Each number is 50 + 10 x the weight over its row's rms, rounded and kept within 0 to 99. Layers, rows and columns count from 0. The size before them is the row's rms in percent of the matrix's.

# layer 8 MLP gate, 256x96, rms 0.208, rows 120-144, columns 0-95
103:53 41 49 63 57 51 59 44 45 54 56 55 60 49 47 63 46 30 44 41 46 38 66 27 29 43 47 39 45 50 46 29 41 38 38 49 43 36 52 50 48 44 49 56 59 33 58 50 57 58 33 52 39 52 57 56 47 48 68 49 53 38 52 45 53 67 40 49 45 47 42 57 65 33 28 41 54 55 66 53 35 45 44 44 50 48 37 52 50 41 68 49 61 37 42 78
101:54 47 55 87 52 60 66 53 27 49 65 59 52 44 54 52 63 43 40 60 46 40 52 52 56 62 65 46 52 52 60 32 63 45 58 47 46 47 44 51 65 56 47 56 37 31 51 66 45 36 44 52 66 48 67 57 56 52 46 47 50 61 50 55 43 57 59 43 54 68 48 41 46 61 40 58 40 53 62 36 33 56 55 35 54 42 51 56 47 25 47 59 45 58 40 46
094:36 56 54 61 63 34 52 44 22 55 49 40 52 69 57 55 50 42 74 46 55 62 46 39 55 57 48 39 43 52 26 64 47 43 56 47 54 46 32 37 52 50 42 58 64 41 50 39 45 49 53 48 61 50 46 50 29 35 32 53 69 46 52 51 30 58 64 56 51 46 41 43 47 46 51 52 33 42 52 64 53 52 54 46 49 59 59 68 70 63 38 48 51 55 47 50
109:57 51 75 52 51 39 48 57 51 73 57 59 49 30 62 49 55 59 69 46 47 58 41 35 57 51 58 56 50 59 46 55 65 75 71 27 51 51 53 59 56 56 63 55 39 43 38 53 55 46 47 48 41 51 45 41 43 56 39 46 48 49 47 45 62 43 55 59 40 53 54 54 62 44 56 42 43 62 38 59 37 67 42 61 41 37 54 44 51 24 31 41 61 49 50 37
102:46 36 49 52 61 46 46 63 57 60 57 42 59 40 47 63 62 52 35 31 52 57 45 49 25 43 54 44 44 40 52 47 44 55 56 60 51 67 60 42 56 58 57 56 45 54 47 40 53 58 37 51 43 25 52 51 63 38 29 67 57 67 53 37 38 36 63 63 70 56 57 45 41 60 52 44 53 49 36 49 50 47 42 66 37 40 52 48 72 40 58 41 37 48 52 63
096:39 56 68 48 55 60 60 52 45 37 64 62 43 65 46 65 57 67 44 59 51 48 49 52 58 29 42 47 38 53 49 51 49 48 65 66 46 52 63 46 43 56 45 40 35 51 40 31 36 37 74 48 52 53 52 54 64 43 51 36 62 49 47 38 54 49 43 49 46 44 51 48 69 24 51 40 49 44 63 58 51 58 62 57 41 40 32 58 53 30 54 67 50 38 40 53
104:52 30 51 49 50 56 38 49 47 41 50 42 54 43 48 51 72 28 45 36 43 50 36 45 75 57 59 58 35 59 63 43 39 64 42 50 45 46 50 68 55 54 45 41 36 56 51 65 38 40 49 65 44 62 50 45 60 45 33 52 47 57 48 72 36 47 54 60 50 40 38 47 63 41 47 31 58 44 46 43 44 67 50 57 33 51 31 51 46 56 61 51 43 34 37 44
103:45 46 52 40 53 55 51 74 44 52 48 61 49 46 57 50 57 45 59 74 44 45 41 57 40 47 62 66 25 48 55 61 43 69 44 65 51 40 40 40 47 33 40 58 46 51 45 43 49 38 26 42 43 44 31 46 49 32 61 38 44 48 61 55 45 59 69 50 62 57 64 48 64 50 54 34 48 58 58 64 41 47 60 63 45 55 48 53 65 46 37 56 62 43 43 39
107:48 41 48 37 38 59 61 64 27 43 41 62 51 58 43 48 47 42 38 65 67 56 49 33 53 46 48 58 48 35 45 46 34 42 39 44 60 43 47 65 48 50 46 61 53 67 38 67 52 51 37 46 51 54 67 51 39 64 46 60 46 42 44 39 59 58 50 28 69 53 37 39 64 41 66 33 46 47 56 57 31 60 50 46 48 44 50 45 42 43 55 60 66 42 57 40
104:45 53 44 31 60 60 50 47 45 27 59 58 51 46 61 61 50 43 40 47 46 68 32 46 72 41 54 50 54 37 63 46 58 46 58 67 62 60 42 39 54 38 41 64 51 38 63 49 59 28 66 43 52 57 61 53 51 27 53 60 49 39 46 42 50 53 49 61 43 57 59 53 35 47 50 63 32 59 72 63 49 44 44 55 65 49 44 51 40 58 54 59 43 48 55 63
105:35 55 58 57 46 33 43 54 49 53 49 36 76 69 61 46 57 36 64 61 45 30 51 47 50 43 73 42 53 55 57 50 38 50 50 55 49 58 45 55 58 51 60 58 45 44 58 42 26 46 68 54 58 55 51 62 45 59 57 61 64 47 33 45 43 59 61 72 57 43 38 50 45 35 47 34 57 55 40 45 57 41 37 49 59 53 31 67 54 61 47 57 51 48 41 40
107:40 48 52 42 42 42 52 47 61 63 59 29 47 41 49 51 54 33 64 47 45 42 65 53 74 48 57 59 76 31 55 45 69 42 66 61 39 57 65 66 50 53 56 50 62 64 64 31 57 49 39 43 50 41 52 42 56 60 50 47 63 44 46 63 52 35 51 56 47 56 53 52 60 54 46 48 43 73 41 40 43 38 44 52 50 37 57 60 46 57 54 30 40 59 60 50
105:44 46 49 66 26 63 46 45 81 51 49 48 54 72 59 41 53 73 46 42 57 39 31 49 47 33 43 55 46 58 55 52 70 52 49 38 53 56 52 45 35 72 44 53 63 59 46 67 39 65 57 31 54 61 45 47 48 41 54 42 39 53 56 45 49 56 32 53 42 49 37 50 42 53 42 53 49 46 60 58 42 49 46 42 41 58 47 57 58 53 51 39 61 68 38 56
089:45 46 49 58 73 60 46 65 50 44 44 63 67 41 50 46 66 35 33 49 62 55 56 31 61 47 44 43 48 54 42 48 50 60 30 36 64 43 65 44 52 37 59 43 48 48 55 47 37 45 63 54 54 45 51 51 42 73 46 67 58 29 55 52 49 48 56 47 55 34 51 62 45 44 63 46 56 47 42 44 39 48 50 60 61 40 73 47 63 32 38 50 47 65 49 34
099:43 42 54 48 61 43 53 37 83 47 57 55 36 43 45 67 65 33 41 61 64 34 33 54 57 50 62 54 38 39 60 57 57 54 53 51 58 41 56 49 55 41 59 58 42 43 62 40 46 39 40 44 42 52 36 56 54 29 43 37 50 45 46 52 36 56 58 61 37 60 48 60 43 41 66 58 55 25 50 59 51 69 51 65 50 57 48 49 46 53 57 60 58 53 62 40
105:44 47 49 47 39 44 32 49 62 50 45 32 54 48 49 53 59 63 61 53 68 61 47 34 69 43 42 45 39 51 36 69 36 65 51 45 37 59 36 62 38 33 44 43 53 58 58 64 58 45 29 43 45 53 55 47 55 32 43 45 38 62 44 62 45 57 52 54 57 51 56 43 40 49 61 44 63 54 40 53 41 55 60 41 35 47 41 51 57 55 52 65 51 72 71 36
107:38 45 61 30 39 56 47 64 47 56 61 66 56 39 49 50 47 42 52 40 46 59 34 51 48 50 49 48 59 51 38 65 42 67 42 58 46 61 36 86 56 46 46 61 46 67 43 50 46 44 35 46 60 45 40 36 45 53 53 41 52 60 38 58 50 40 65 44 51 49 44 54 56 58 66 62 54 59 53 49 38 51 55 46 58 72 57 53 56 47 54 41 34 65 24 50
109:54 55 53 50 34 37 44 46 36 67 54 63 62 50 49 38 63 60 46 54 41 62 58 47 46 42 68 48 59 41 67 44 54 50 63 53 55 43 57 54 56 51 46 54 61 35 48 34 54 57 49 50 57 49 46 52 37 52 59 51 57 33 35 61 51 41 57 70 62 42 46 41 57 51 52 34 52 45 65 46 29 53 71 49 58 38 57 35 72 33 26 45 64 47 61 50
097:39 41 57 49 54 43 35 46 48 32 53 39 60 52 44 42 54 44 50 50 54 60 59 39 69 54 48 35 57 51 55 51 75 42 41 55 46 64 43 46 38 61 40 67 57 29 46 67 48 47 33 42 59 50 56 50 58 65 72 40 46 58 58 60 53 41 72 51 52 55 58 43 45 57 67 49 64 53 64 43 63 47 51 64 42 40 42 41 71 63 42 57 49 56 66 58
100:52 36 49 65 35 45 34 48 42 51 68 33 48 42 58 46 43 49 38 54 50 64 49 47 49 41 45 43 45 37 47 64 42 46 47 49 44 57 49 51 45 56 38 66 51 62 53 40 47 62 45 70 58 56 66 50 35 45 54 52 33 50 57 63 44 51 40 68 49 68 43 36 51 49 68 35 65 31 45 51 65 54 36 60 48 51 41 34 63 40 69 60 34 51 34 52
104:47 44 66 32 62 61 62 67 51 47 52 52 48 44 32 33 58 51 50 30 57 63 47 60 53 41 55 33 54 48 43 45 43 50 46 45 62 55 44 52 52 58 34 59 61 70 43 60 47 57 41 49 77 46 51 52 49 61 65 54 44 61 36 32 39 60 56 47 45 54 59 42 73 56 52 47 44 73 49 52 43 44 33 65 36 42 50 64 51 56 57 38 58 56 42 44
103:37 62 61 62 55 65 44 50 54 43 54 39 51 55 63 61 55 32 52 51 43 62 76 48 51 38 68 52 44 56 56 56 56 55 52 29 55 36 45 61 47 58 50 38 51 58 52 42 54 57 42 53 53 44 45 72 38 45 46 41 53 69 44 62 30 45 53 53 49 46 44 39 61 44 51 51 54 53 33 18 39 44 31 61 52 56 64 43 41 52 60 41 40 42 38 55
095:42 73 57 67 66 48 47 42 60 54 55 47 35 56 35 46 42 33 55 50 54 58 72 67 59 46 50 56 40 52 50 36 53 32 42 52 37 52 78 57 55 61 66 67 45 51 53 29 44 41 48 50 58 40 56 52 57 36 59 45 39 50 45 48 65 70 38 37 50 56 36 40 49 42 36 52 54 64 53 49 43 50 45 54 44 57 40 48 39 47 49 40 31 45 53 52
099:40 49 59 44 66 45 50 46 56 60 67 35 60 46 54 62 65 39 51 57 43 48 49 48 46 54 42 33 48 39 46 55 36 34 26 53 49 54 58 48 44 49 65 58 70 48 37 40 46 49 59 59 50 72 39 59 37 41 42 38 53 42 57 69 62 31 54 58 56 36 47 43 68 49 58 57 31 60 49 45 43 48 35 39 48 67 48 37 46 58 55 57 64 39 40 51
099:43 53 41 47 40 45 64 53 63 68 49 23 50 55 32 73 69 42 49 52 51 48 48 46 44 38 36 39 33 33 36 46 70 59 51 62 62 61 37 56 32 70 47 54 50 58 48 55 40 52 63 47 57 69 44 56 57 44 48 59 46 46 53 49 49 48 34 38 47 50 51 51 45 40 54 49 41 72 62 55 43 54 41 38 44 58 56 60 50 58 55 62 54 59 40 41
# layer 8 MLP up, 256x96, rms 0.202, rows 120-143, columns 0-95
103:49 50 38 47 46 64 43 56 65 49 47 57 32 42 48 42 52 49 62 40 60 66 47 62 72 48 59 47 58 61 65 68 46 62 65 45 43 51 50 48 49 59 36 49 32 69 62 46 54 37 63 53 50 58 53 35 45 48 52 45 44 62 47 51 57 50 62 33 48 53 50 47 23 39 42 40 36 43 36 52 45 38 46 55 52 45 77 58 47 56 38 53 46 49 43 28
101:40 69 42 64 59 51 55 54 38 48 61 46 52 65 51 50 65 51 64 43 61 50 41 51 51 56 65 50 54 52 45 73 62 33 58 40 36 47 46 62 61 48 37 46 39 32 67 47 52 33 49 35 36 46 49 64 53 47 68 44 41 45 64 46 32 35 55 62 62 28 57 54 55 40 56 60 51 53 40 42 55 48 44 52 48 53 63 60 67 70 45 53 59 49 59 58
102:52 38 37 34 51 56 55 59 71 61 38 50 39 43 63 47 46 48 36 63 67 35 54 46 52 40 60 58 52 37 40 51 61 47 38 48 48 34 55 55 40 51 55 50 38 66 42 51 45 42 63 47 37 65 37 48 44 50 46 38 63 50 32 56 56 42 36 70 45 48 39 59 53 30 64 51 46 63 33 63 44 60 46 47 48 53 32 47 27 41 52 44 56 52 49 31
100:47 39 61 64 48 52 69 31 51 39 57 53 35 62 62 46 62 52 55 43 55 42 42 53 55 67 53 57 48 47 62 44 30 54 59 50 50 31 58 61 51 55 44 53 62 42 37 55 38 59 35 32 44 53 49 50 49 48 35 45 53 51 55 50 45 48 55 73 29 39 61 51 69 44 42 63 40 43 42 56 43 43 64 38 60 46 54 30 59 32 51 28 50 54 40 44
096:56 35 45 34 49 49 42 58 47 58 71 55 65 21 37 53 66 51 39 38 62 62 49 53 25 48 49 45 45 52 51 57 54 49 50 57 51 58 51 36 35 56 55 57 34 53 40 40 57 68 43 28 50 52 62 47 70 64 33 42 47 50 45 49 64 35 47 64 69 53 57 45 69 46 44 51 60 55 50 49 63 47 42 55 39 58 44 45 54 49 37 54 49 41 48 52
103:39 40 72 47 30 51 34 50 44 43 59 51 39 23 42 39 64 42 58 63 44 36 50 39 45 44 52 60 53 73 42 59 54 48 54 35 47 62 51 45 58 52 39 66 48 53 44 51 54 46 51 56 55 40 35 57 61 51 54 41 50 59 54 59 59 44 54 41 65 60 44 45 62 41 37 29 39 49 69 53 70 45 60 54 43 55 45 35 40 38 56 59 45 49 44 32
102:56 45 55 48 49 32 37 44 47 70 58 54 47 50 49 54 46 58 54 64 36 50 65 41 49 38 32 58 48 51 40 73 41 54 41 57 52 42 70 52 32 47 49 53 63 37 46 54 41 69 38 46 62 42 54 38 41 44 61 71 56 37 47 28 57 40 45 40 54 65 62 37 46 64 64 47 42 51 56 52 41 53 59 35 54 45 69 47 46 57 40 64 62 57 51 45
106:56 60 51 51 36 65 62 50 55 60 65 51 58 57 47 41 57 54 50 55 58 41 51 63 74 59 55 51 56 43 63 63 36 48 35 31 59 43 31 56 60 53 49 57 51 37 56 39 50 51 48 62 52 38 53 45 30 43 41 33 47 52 42 69 38 38 18 40 59 53 35 53 54 62 51 55 50 43 46 54 36 53 67 36 50 50 39 63 65 47 45 54 53 58 51 60
105:41 40 60 54 45 46 58 62 57 35 63 47 42 60 53 62 67 37 37 40 41 66 41 47 42 47 45 52 54 50 39 48 57 39 60 35 53 47 54 41 57 56 39 23 64 73 42 43 56 42 51 64 48 30 36 60 40 53 36 45 39 38 48 40 45 58 37 47 63 32 76 58 48 47 61 48 48 39 45 49 54 53 62 60 43 47 59 55 68 45 52 37 54 50 56 49
105:50 48 43 51 48 58 49 64 26 67 38 53 53 66 55 50 40 68 66 49 46 53 27 66 53 43 52 49 41 47 62 33 35 58 42 37 56 65 45 50 41 46 51 49 43 55 50 37 56 46 36 56 45 47 79 52 57 48 60 59 43 59 58 64 39 36 46 38 47 48 50 50 54 59 47 47 45 39 44 34 57 61 37 66 46 47 33 61 48 59 59 39 36 53 50 68
107:50 45 74 59 57 55 58 47 48 43 46 44 56 32 44 36 47 35 77 50 51 43 34 44 64 46 49 40 52 54 36 37 49 59 44 60 44 55 55 49 52 60 57 63 45 60 40 52 54 80 69 45 51 41 47 50 57 50 46 58 51 39 43 46 40 68 38 53 44 68 57 64 47 56 45 65 46 63 64 52 52 56 59 61 43 35 39 37 58 49 45 45 64 66 35 39
104:41 47 63 46 64 52 73 60 46 50 48 61 40 43 43 50 52 41 60 40 68 32 59 53 62 39 29 41 33 57 37 39 66 43 47 42 34 49 57 74 55 46 61 53 49 36 57 47 57 42 40 67 52 56 53 44 44 56 52 57 49 46 46 49 69 37 42 57 42 47 55 46 38 64 50 58 44 40 57 52 51 46 45 38 71 57 44 53 47 49 61 27 29 45 44 41
101:43 49 48 71 56 54 57 37 55 35 54 36 53 53 75 56 59 61 50 62 63 55 42 43 31 42 40 36 51 50 48 52 45 44 42 29 51 47 54 56 55 51 48 47 40 37 55 49 33 38 40 43 34 47 50 49 48 37 33 40 55 66 50 57 31 37 57 53 48 36 66 51 57 52 70 58 53 30 44 43 59 38 37 61 61 45 53 51 31 57 59 52 54 54 70 51
090:50 64 55 53 41 52 47 60 51 50 49 62 49 51 52 51 43 37 42 45 33 47 29 49 33 47 65 45 51 50 54 47 60 38 44 49 63 67 83 48 45 43 50 42 41 46 61 46 42 33 66 60 47 54 69 63 40 54 54 35 49 36 59 45 25 50 41 48 48 49 40 61 57 47 63 44 55 30 41 45 50 42 53 69 49 38 54 30 41 50 34 43 60 50 53 55
093:46 66 50 41 45 35 51 44 50 49 50 23 67 51 39 51 31 57 60 57 49 48 50 44 36 46 59 43 28 41 43 48 62 50 54 58 51 40 40 40 57 53 40 59 55 56 45 43 38 50 48 50 22 43 60 35 39 68 46 60 43 48 55 57 60 24 61 56 51 44 43 51 60 56 47 48 22 62 43 63 64 48 50 58 42 47 53 55 42 72 58 49 53 50 46 57
100:74 49 52 37 36 43 23 51 37 59 64 34 40 48 48 56 64 50 53 49 53 52 65 44 54 49 57 58 43 36 39 47 47 63 48 53 63 59 65 50 45 61 52 39 41 44 52 34 47 55 45 52 47 51 50 62 46 49 47 64 47 62 44 65 49 59 55 50 63 53 58 54 57 46 76 33 50 34 50 33 44 50 53 54 59 45 27 34 60 51 77 53 56 56 58 42
106:52 38 55 28 46 56 42 71 64 59 47 69 55 44 49 41 68 34 43 54 57 29 56 45 59 41 48 64 47 64 35 60 35 58 57 45 44 46 48 44 67 36 46 54 38 62 38 42 52 48 46 65 48 40 49 38 49 49 51 54 58 44 46 47 64 47 59 33 67 34 52 50 52 55 48 38 54 54 46 37 45 54 32 45 70 36 64 48 50 40 68 49 38 60 52 45
103:50 53 59 65 59 52 58 55 41 61 37 21 39 45 41 38 46 47 55 56 38 56 50 68 36 48 48 43 63 48 32 50 39 54 59 63 60 46 44 65 31 47 57 54 61 54 40 52 48 55 50 54 40 49 43 44 64 33 34 56 59 60 63 50 48 45 37 53 66 69 56 48 45 50 52 47 48 53 46 34 43 51 63 39 70 75 45 68 51 47 40 46 42 49 59 34
105:43 60 43 54 39 47 39 61 51 49 46 44 60 49 58 48 47 44 49 47 67 53 59 46 55 44 64 47 65 55 43 73 46 59 47 71 60 47 34 41 50 59 35 38 51 47 51 30 39 41 42 52 44 63 43 33 64 57 58 68 53 35 56 44 72 46 49 41 60 69 69 43 49 68 53 27 52 54 53 44 66 59 43 49 41 48 54 70 39 52 52 51 49 34 48 55
108:56 40 43 56 51 49 50 59 45 49 52 41 44 64 72 30 53 53 47 58 40 65 60 54 36 71 65 39 55 42 57 43 44 46 68 50 40 50 63 39 44 51 56 49 52 70 53 28 36 59 42 52 54 47 49 40 43 60 52 53 17 43 65 42 30 49 63 59 36 42 48 72 46 50 66 42 53 40 48 53 54 33 53 55 66 45 49 59 50 45 50 53 46 52 51 49
110:30 36 61 40 62 35 48 51 46 39 62 44 42 56 50 57 62 57 47 54 64 65 59 42 50 48 37 43 41 60 48 49 51 50 53 48 49 35 51 47 55 51 52 67 29 36 51 52 71 61 51 54 67 47 45 56 58 49 49 45 45 40 38 37 43 35 54 30 56 58 41 55 41 39 46 61 51 44 38 49 59 72 53 57 20 56 59 59 50 53 62 47 55 67 30 53
104:52 54 61 66 34 50 48 44 32 55 49 49 44 45 45 70 38 63 35 44 56 49 53 38 66 58 42 43 50 36 61 33 54 51 45 63 51 43 56 64 45 47 33 54 54 39 43 58 54 35 63 52 52 44 47 47 46 48 33 64 44 33 47 49 50 67 44 46 57 32 61 56 67 56 58 58 53 43 51 64 33 60 47 43 58 26 41 63 46 24 39 36 44 53 50 56
093:53 45 41 36 36 59 49 43 38 47 48 51 56 51 56 39 54 76 77 44 50 34 44 46 43 31 69 46 54 46 58 73 40 48 50 40 74 56 54 61 51 46 38 55 46 37 60 54 39 60 48 49 54 64 46 42 55 64 53 52 41 48 61 47 57 41 36 33 46 38 62 49 42 70 68 59 49 49 46 48 63 52 48 58 48 49 37 47 59 55 54 51 60 31 39 53
097:41 31 46 45 48 50 52 52 55 32 46 55 40 45 51 50 67 67 47 40 55 53 57 45 56 60 58 67 63 41 50 45 54 30 68 28 60 32 67 38 54 34 68 65 65 51 57 54 55 65 52 44 54 39 50 47 57 61 47 50 56 67 47 50 48 54 47 68 55 62 53 57 50 38 56 51 45 54 54 33 50 51 56 62 58 32 52 69 46 50 47 37 56 53 36 68
# layer 8 MLP down (transposed), 256x96, rms 0.184, rows 120-143, columns 0-95
101:37 70 47 59 42 49 47 47 52 51 38 43 65 50 49 65 42 55 23 68 65 47 50 52 41 46 53 41 33 44 38 74 60 55 50 41 50 47 51 67 45 38 58 47 50 50 58 54 56 53 69 52 55 58 43 66 49 53 30 55 52 52 48 60 60 51 48 55 65 40 48 61 42 65 49 51 45 58 23 45 48 51 53 34 54 65 40 66 58 60 52 43 46 40 55 30
101:27 72 41 33 57 42 47 47 44 53 67 52 63 51 34 36 41 54 51 47 40 49 37 67 56 50 35 49 47 46 61 56 44 64 36 33 44 62 28 59 31 44 49 57 39 56 44 47 49 57 46 61 62 32 51 53 48 36 58 64 43 43 40 54 60 60 64 52 48 45 53 54 36 40 53 57 54 48 36 64 54 39 51 46 46 45 40 49 38 50 67 64 64 42 45 42
100:44 46 60 36 47 48 59 41 57 42 51 62 53 58 54 33 48 33 63 58 49 40 59 40 67 50 53 49 36 58 48 46 34 35 58 44 56 46 45 42 41 50 56 49 48 44 47 53 59 33 56 68 55 41 38 53 43 50 54 48 60 54 80 41 52 68 48 41 76 55 38 57 30 64 48 42 40 57 66 58 34 43 57 64 52 59 61 60 32 47 39 35 43 46 50 43
099:56 52 53 44 47 48 44 67 62 39 38 42 57 65 33 47 58 58 42 66 40 55 56 53 59 65 41 50 52 57 45 45 47 52 40 46 53 57 75 61 37 52 47 78 49 56 59 48 53 34 56 62 44 62 37 46 40 58 58 35 29 55 55 64 53 41 61 50 73 65 43 52 50 43 46 49 41 49 62 50 46 30 64 34 50 59 51 43 37 51 48 39 31 52 40 45
103:49 65 61 51 52 45 53 41 53 38 36 49 60 40 54 60 49 31 55 47 35 47 60 49 38 60 52 61 68 59 46 60 37 40 52 54 36 40 28 58 68 79 58 45 49 53 64 59 36 60 54 44 43 65 45 60 47 41 68 38 49 43 50 45 50 39 43 38 42 59 40 41 50 59 60 49 53 56 50 35 38 53 66 49 53 59 40 45 56 32 33 40 42 40 56 38
104:55 70 50 78 51 61 38 55 56 45 31 44 53 42 29 43 60 53 53 71 66 37 48 48 76 69 44 45 51 59 65 41 46 46 49 51 61 36 49 55 49 45 31 55 39 54 52 56 57 52 35 49 56 55 57 56 58 50 60 72 45 62 53 60 39 62 54 56 39 51 45 54 45 51 38 60 62 47 64 51 39 49 54 56 42 53 50 35 54 53 60 54 72 48 47 40
099:40 73 44 55 60 46 46 73 49 48 44 49 42 45 22 37 48 43 54 62 59 38 38 47 58 42 55 44 46 40 56 57 41 53 43 44 42 55 59 55 75 55 29 33 59 56 57 48 77 65 56 53 47 39 48 31 56 58 45 40 54 42 43 54 47 47 44 48 48 30 46 49 66 51 34 56 47 50 47 61 58 42 59 66 46 64 46 53 63 43 38 50 58 49 50 60
103:62 54 49 44 37 56 45 44 50 41 54 56 51 65 67 48 46 40 68 43 57 52 44 53 47 52 43 52 73 44 34 63 40 42 64 28 50 41 55 42 59 40 63 44 53 57 58 37 51 65 40 43 57 48 52 48 45 54 34 38 36 46 57 49 37 39 52 53 56 42 43 48 42 36 54 63 49 54 49 58 64 25 74 60 67 34 57 36 58 41 42 47 60 54 70 43
105:48 53 55 52 38 43 53 38 26 66 56 58 62 63 32 50 50 52 48 77 63 48 57 53 49 41 42 55 38 51 46 46 62 50 42 49 49 29 53 47 44 50 44 38 38 40 67 50 54 62 54 48 36 64 43 40 37 66 58 59 52 54 57 45 60 53 51 38 55 51 56 57 44 38 48 53 64 52 68 16 47 54 63 57 46 59 37 26 46 56 49 44 47 43 48 48
098:57 52 34 38 44 45 47 52 28 51 65 57 47 32 63 65 69 42 50 52 49 40 67 45 45 55 36 43 51 60 52 54 47 47 47 75 43 62 50 67 44 45 57 51 54 60 58 42 54 49 44 42 42 57 45 69 42 61 62 40 54 59 48 61 50 65 62 61 52 44 41 49 63 31 47 44 44 53 55 52 65 28 62 54 47 41 68 62 31 54 50 59 52 65 40 44
104:45 67 47 37 38 54 65 59 77 37 70 39 37 56 46 52 26 62 45 43 45 68 33 58 53 53 40 43 34 45 52 56 51 43 58 46 38 55 60 59 41 51 63 51 41 68 48 56 53 50 44 43 58 35 44 62 53 55 49 47 62 50 50 63 53 44 53 37 48 44 58 56 38 38 50 46 56 48 60 51 61 42 66 51 60 47 41 52 65 27 65 67 62 57 44 51
108:30 58 52 29 66 32 38 57 43 43 60 69 52 60 66 43 50 59 40 57 61 52 41 66 53 54 47 34 63 45 41 46 42 52 50 56 44 56 61 48 54 50 61 47 37 56 56 48 39 72 43 57 57 44 72 44 56 47 55 57 70 49 53 74 48 62 66 34 53 60 49 54 55 40 46 64 46 69 54 41 42 48 57 39 39 58 39 58 56 57 48 59 42 46 47 58
100:38 50 61 32 59 56 61 47 79 54 50 41 41 45 49 46 33 57 52 63 53 44 53 35 40 43 55 60 70 56 43 50 53 57 47 68 68 40 55 56 50 52 38 61 62 46 45 47 43 55 55 42 36 46 59 54 46 63 44 43 49 60 49 81 46 43 49 50 54 54 59 45 35 49 38 50 54 53 36 71 54 45 74 44 45 41 37 46 65 53 68 43 51 62 41 46
092:47 51 44 53 46 47 49 34 62 55 42 65 55 53 47 49 43 45 44 42 43 42 58 45 60 47 51 28 40 53 52 64 50 63 60 55 40 41 45 47 48 50 58 70 44 39 64 36 57 37 54 17 63 55 50 17 58 54 64 46 61 54 67 51 46 30 53 60 51 51 49 47 63 39 53 62 64 61 55 62 28 38 52 51 59 55 57 45 50 55 51 63 52 51 35 58
093:33 60 44 35 38 44 58 43 67 44 53 62 55 56 67 61 51 48 59 53 57 54 49 46 38 58 65 41 51 49 44 73 83 51 37 56 59 51 50 39 34 51 57 51 74 39 52 62 51 37 44 50 54 53 52 28 57 43 58 60 48 45 47 40 48 47 46 51 65 39 38 63 43 72 40 51 36 53 45 38 57 57 58 56 36 47 45 44 62 58 55 41 46 47 61 50
103:54 70 57 48 63 46 55 51 37 37 56 49 61 48 49 43 56 53 60 35 68 49 47 52 52 46 49 53 41 58 58 51 60 51 31 32 53 40 52 43 46 53 48 53 42 51 59 48 46 35 65 54 61 35 49 60 56 37 43 39 73 48 50 36 42 38 54 34 58 58 45 40 40 26 42 25 42 44 40 39 52 67 53 58 53 66 34 64 44 37 41 62 40 38 43 47
104:28 47 54 46 54 56 57 46 38 36 49 53 55 46 47 34 46 53 66 30 55 61 58 38 43 59 45 78 69 54 54 45 49 66 55 60 52 59 49 66 52 51 47 45 60 48 55 47 50 57 49 42 48 41 46 51 42 72 39 53 64 59 63 53 48 52 44 60 64 57 61 51 46 69 56 30 34 43 54 72 58 64 45 57 46 44 51 62 44 65 35 64 37 39 51 55
102:62 36 45 37 41 52 53 52 64 53 33 47 47 37 63 42 66 45 47 41 58 59 49 63 55 39 58 44 60 42 39 54 26 61 59 71 43 44 42 54 58 59 57 74 50 34 56 45 43 46 57 55 47 63 53 35 52 35 63 57 57 52 43 39 55 61 71 75 41 52 59 43 43 34 41 49 33 56 42 46 44 63 52 58 49 48 41 57 51 51 42 47 67 50 58 58
103:55 43 54 41 76 46 60 58 55 54 45 65 46 32 32 64 55 55 54 60 40 63 49 65 51 69 36 41 42 48 40 44 43 55 48 51 36 33 41 65 36 58 54 46 72 55 64 42 50 47 51 44 63 44 47 60 64 46 49 60 40 49 36 40 64 54 62 53 40 52 50 35 56 61 52 49 39 44 44 52 64 40 46 55 46 72 38 47 52 41 38 49 50 52 45 26
103:27 72 44 45 51 39 57 46 43 64 72 53 70 39 42 31 42 55 50 53 44 58 41 53 42 50 70 47 67 44 42 56 57 56 40 53 48 47 57 49 47 69 47 47 41 58 32 65 55 59 61 50 59 35 49 41 42 49 52 43 50 72 54 36 59 60 60 46 35 52 43 41 38 41 45 50 67 52 51 46 51 64 41 68 45 55 59 53 54 42 45 59 54 37 57 31
114:76 53 38 63 39 47 38 74 34 60 46 33 72 73 53 50 54 53 53 64 42 49 54 42 50 52 48 42 32 33 46 55 45 44 44 50 59 42 47 54 60 58 45 39 65 47 56 53 53 55 32 55 34 55 57 44 56 48 67 48 61 64 41 65 54 58 46 53 50 49 40 46 31 50 56 52 48 39 63 62 59 52 56 45 55 50 52 50 41 61 63 50 60 70 48 33
110:52 75 71 60 50 45 30 62 59 43 47 53 52 25 47 41 43 62 26 67 36 48 43 58 46 51 42 52 44 42 46 51 51 56 53 53 50 45 60 43 46 46 41 41 51 65 44 55 52 80 72 44 66 52 41 52 40 43 52 39 56 40 52 42 55 32 48 54 57 41 44 34 54 29 39 51 44 48 62 42 48 49 45 52 36 55 40 48 34 47 46 46 52 62 54 42
104:37 56 27 55 50 52 56 58 45 37 34 67 58 50 24 36 38 45 59 52 65 51 49 41 39 42 52 61 52 33 39 55 61 48 61 48 54 39 44 66 41 50 42 59 36 38 38 57 51 58 58 36 51 54 50 53 18 57 54 58 56 52 57 40 46 62 58 45 54 45 43 58 43 45 51 56 53 47 60 40 65 59 54 38 56 42 34 54 34 53 45 64 70 37 54 48
095:42 51 58 51 44 41 62 50 42 48 62 36 62 66 46 38 38 49 68 56 61 33 38 49 36 56 35 63 56 55 56 39 51 60 49 66 74 56 39 49 29 51 50 67 39 66 48 45 42 37 46 47 53 47 35 52 43 32 54 50 42 54 46 52 44 56 49 70 30 47 57 45 49 63 50 52 68 56 47 54 64 53 53 30 37 54 50 50 53 56 39 43 64 34 40 51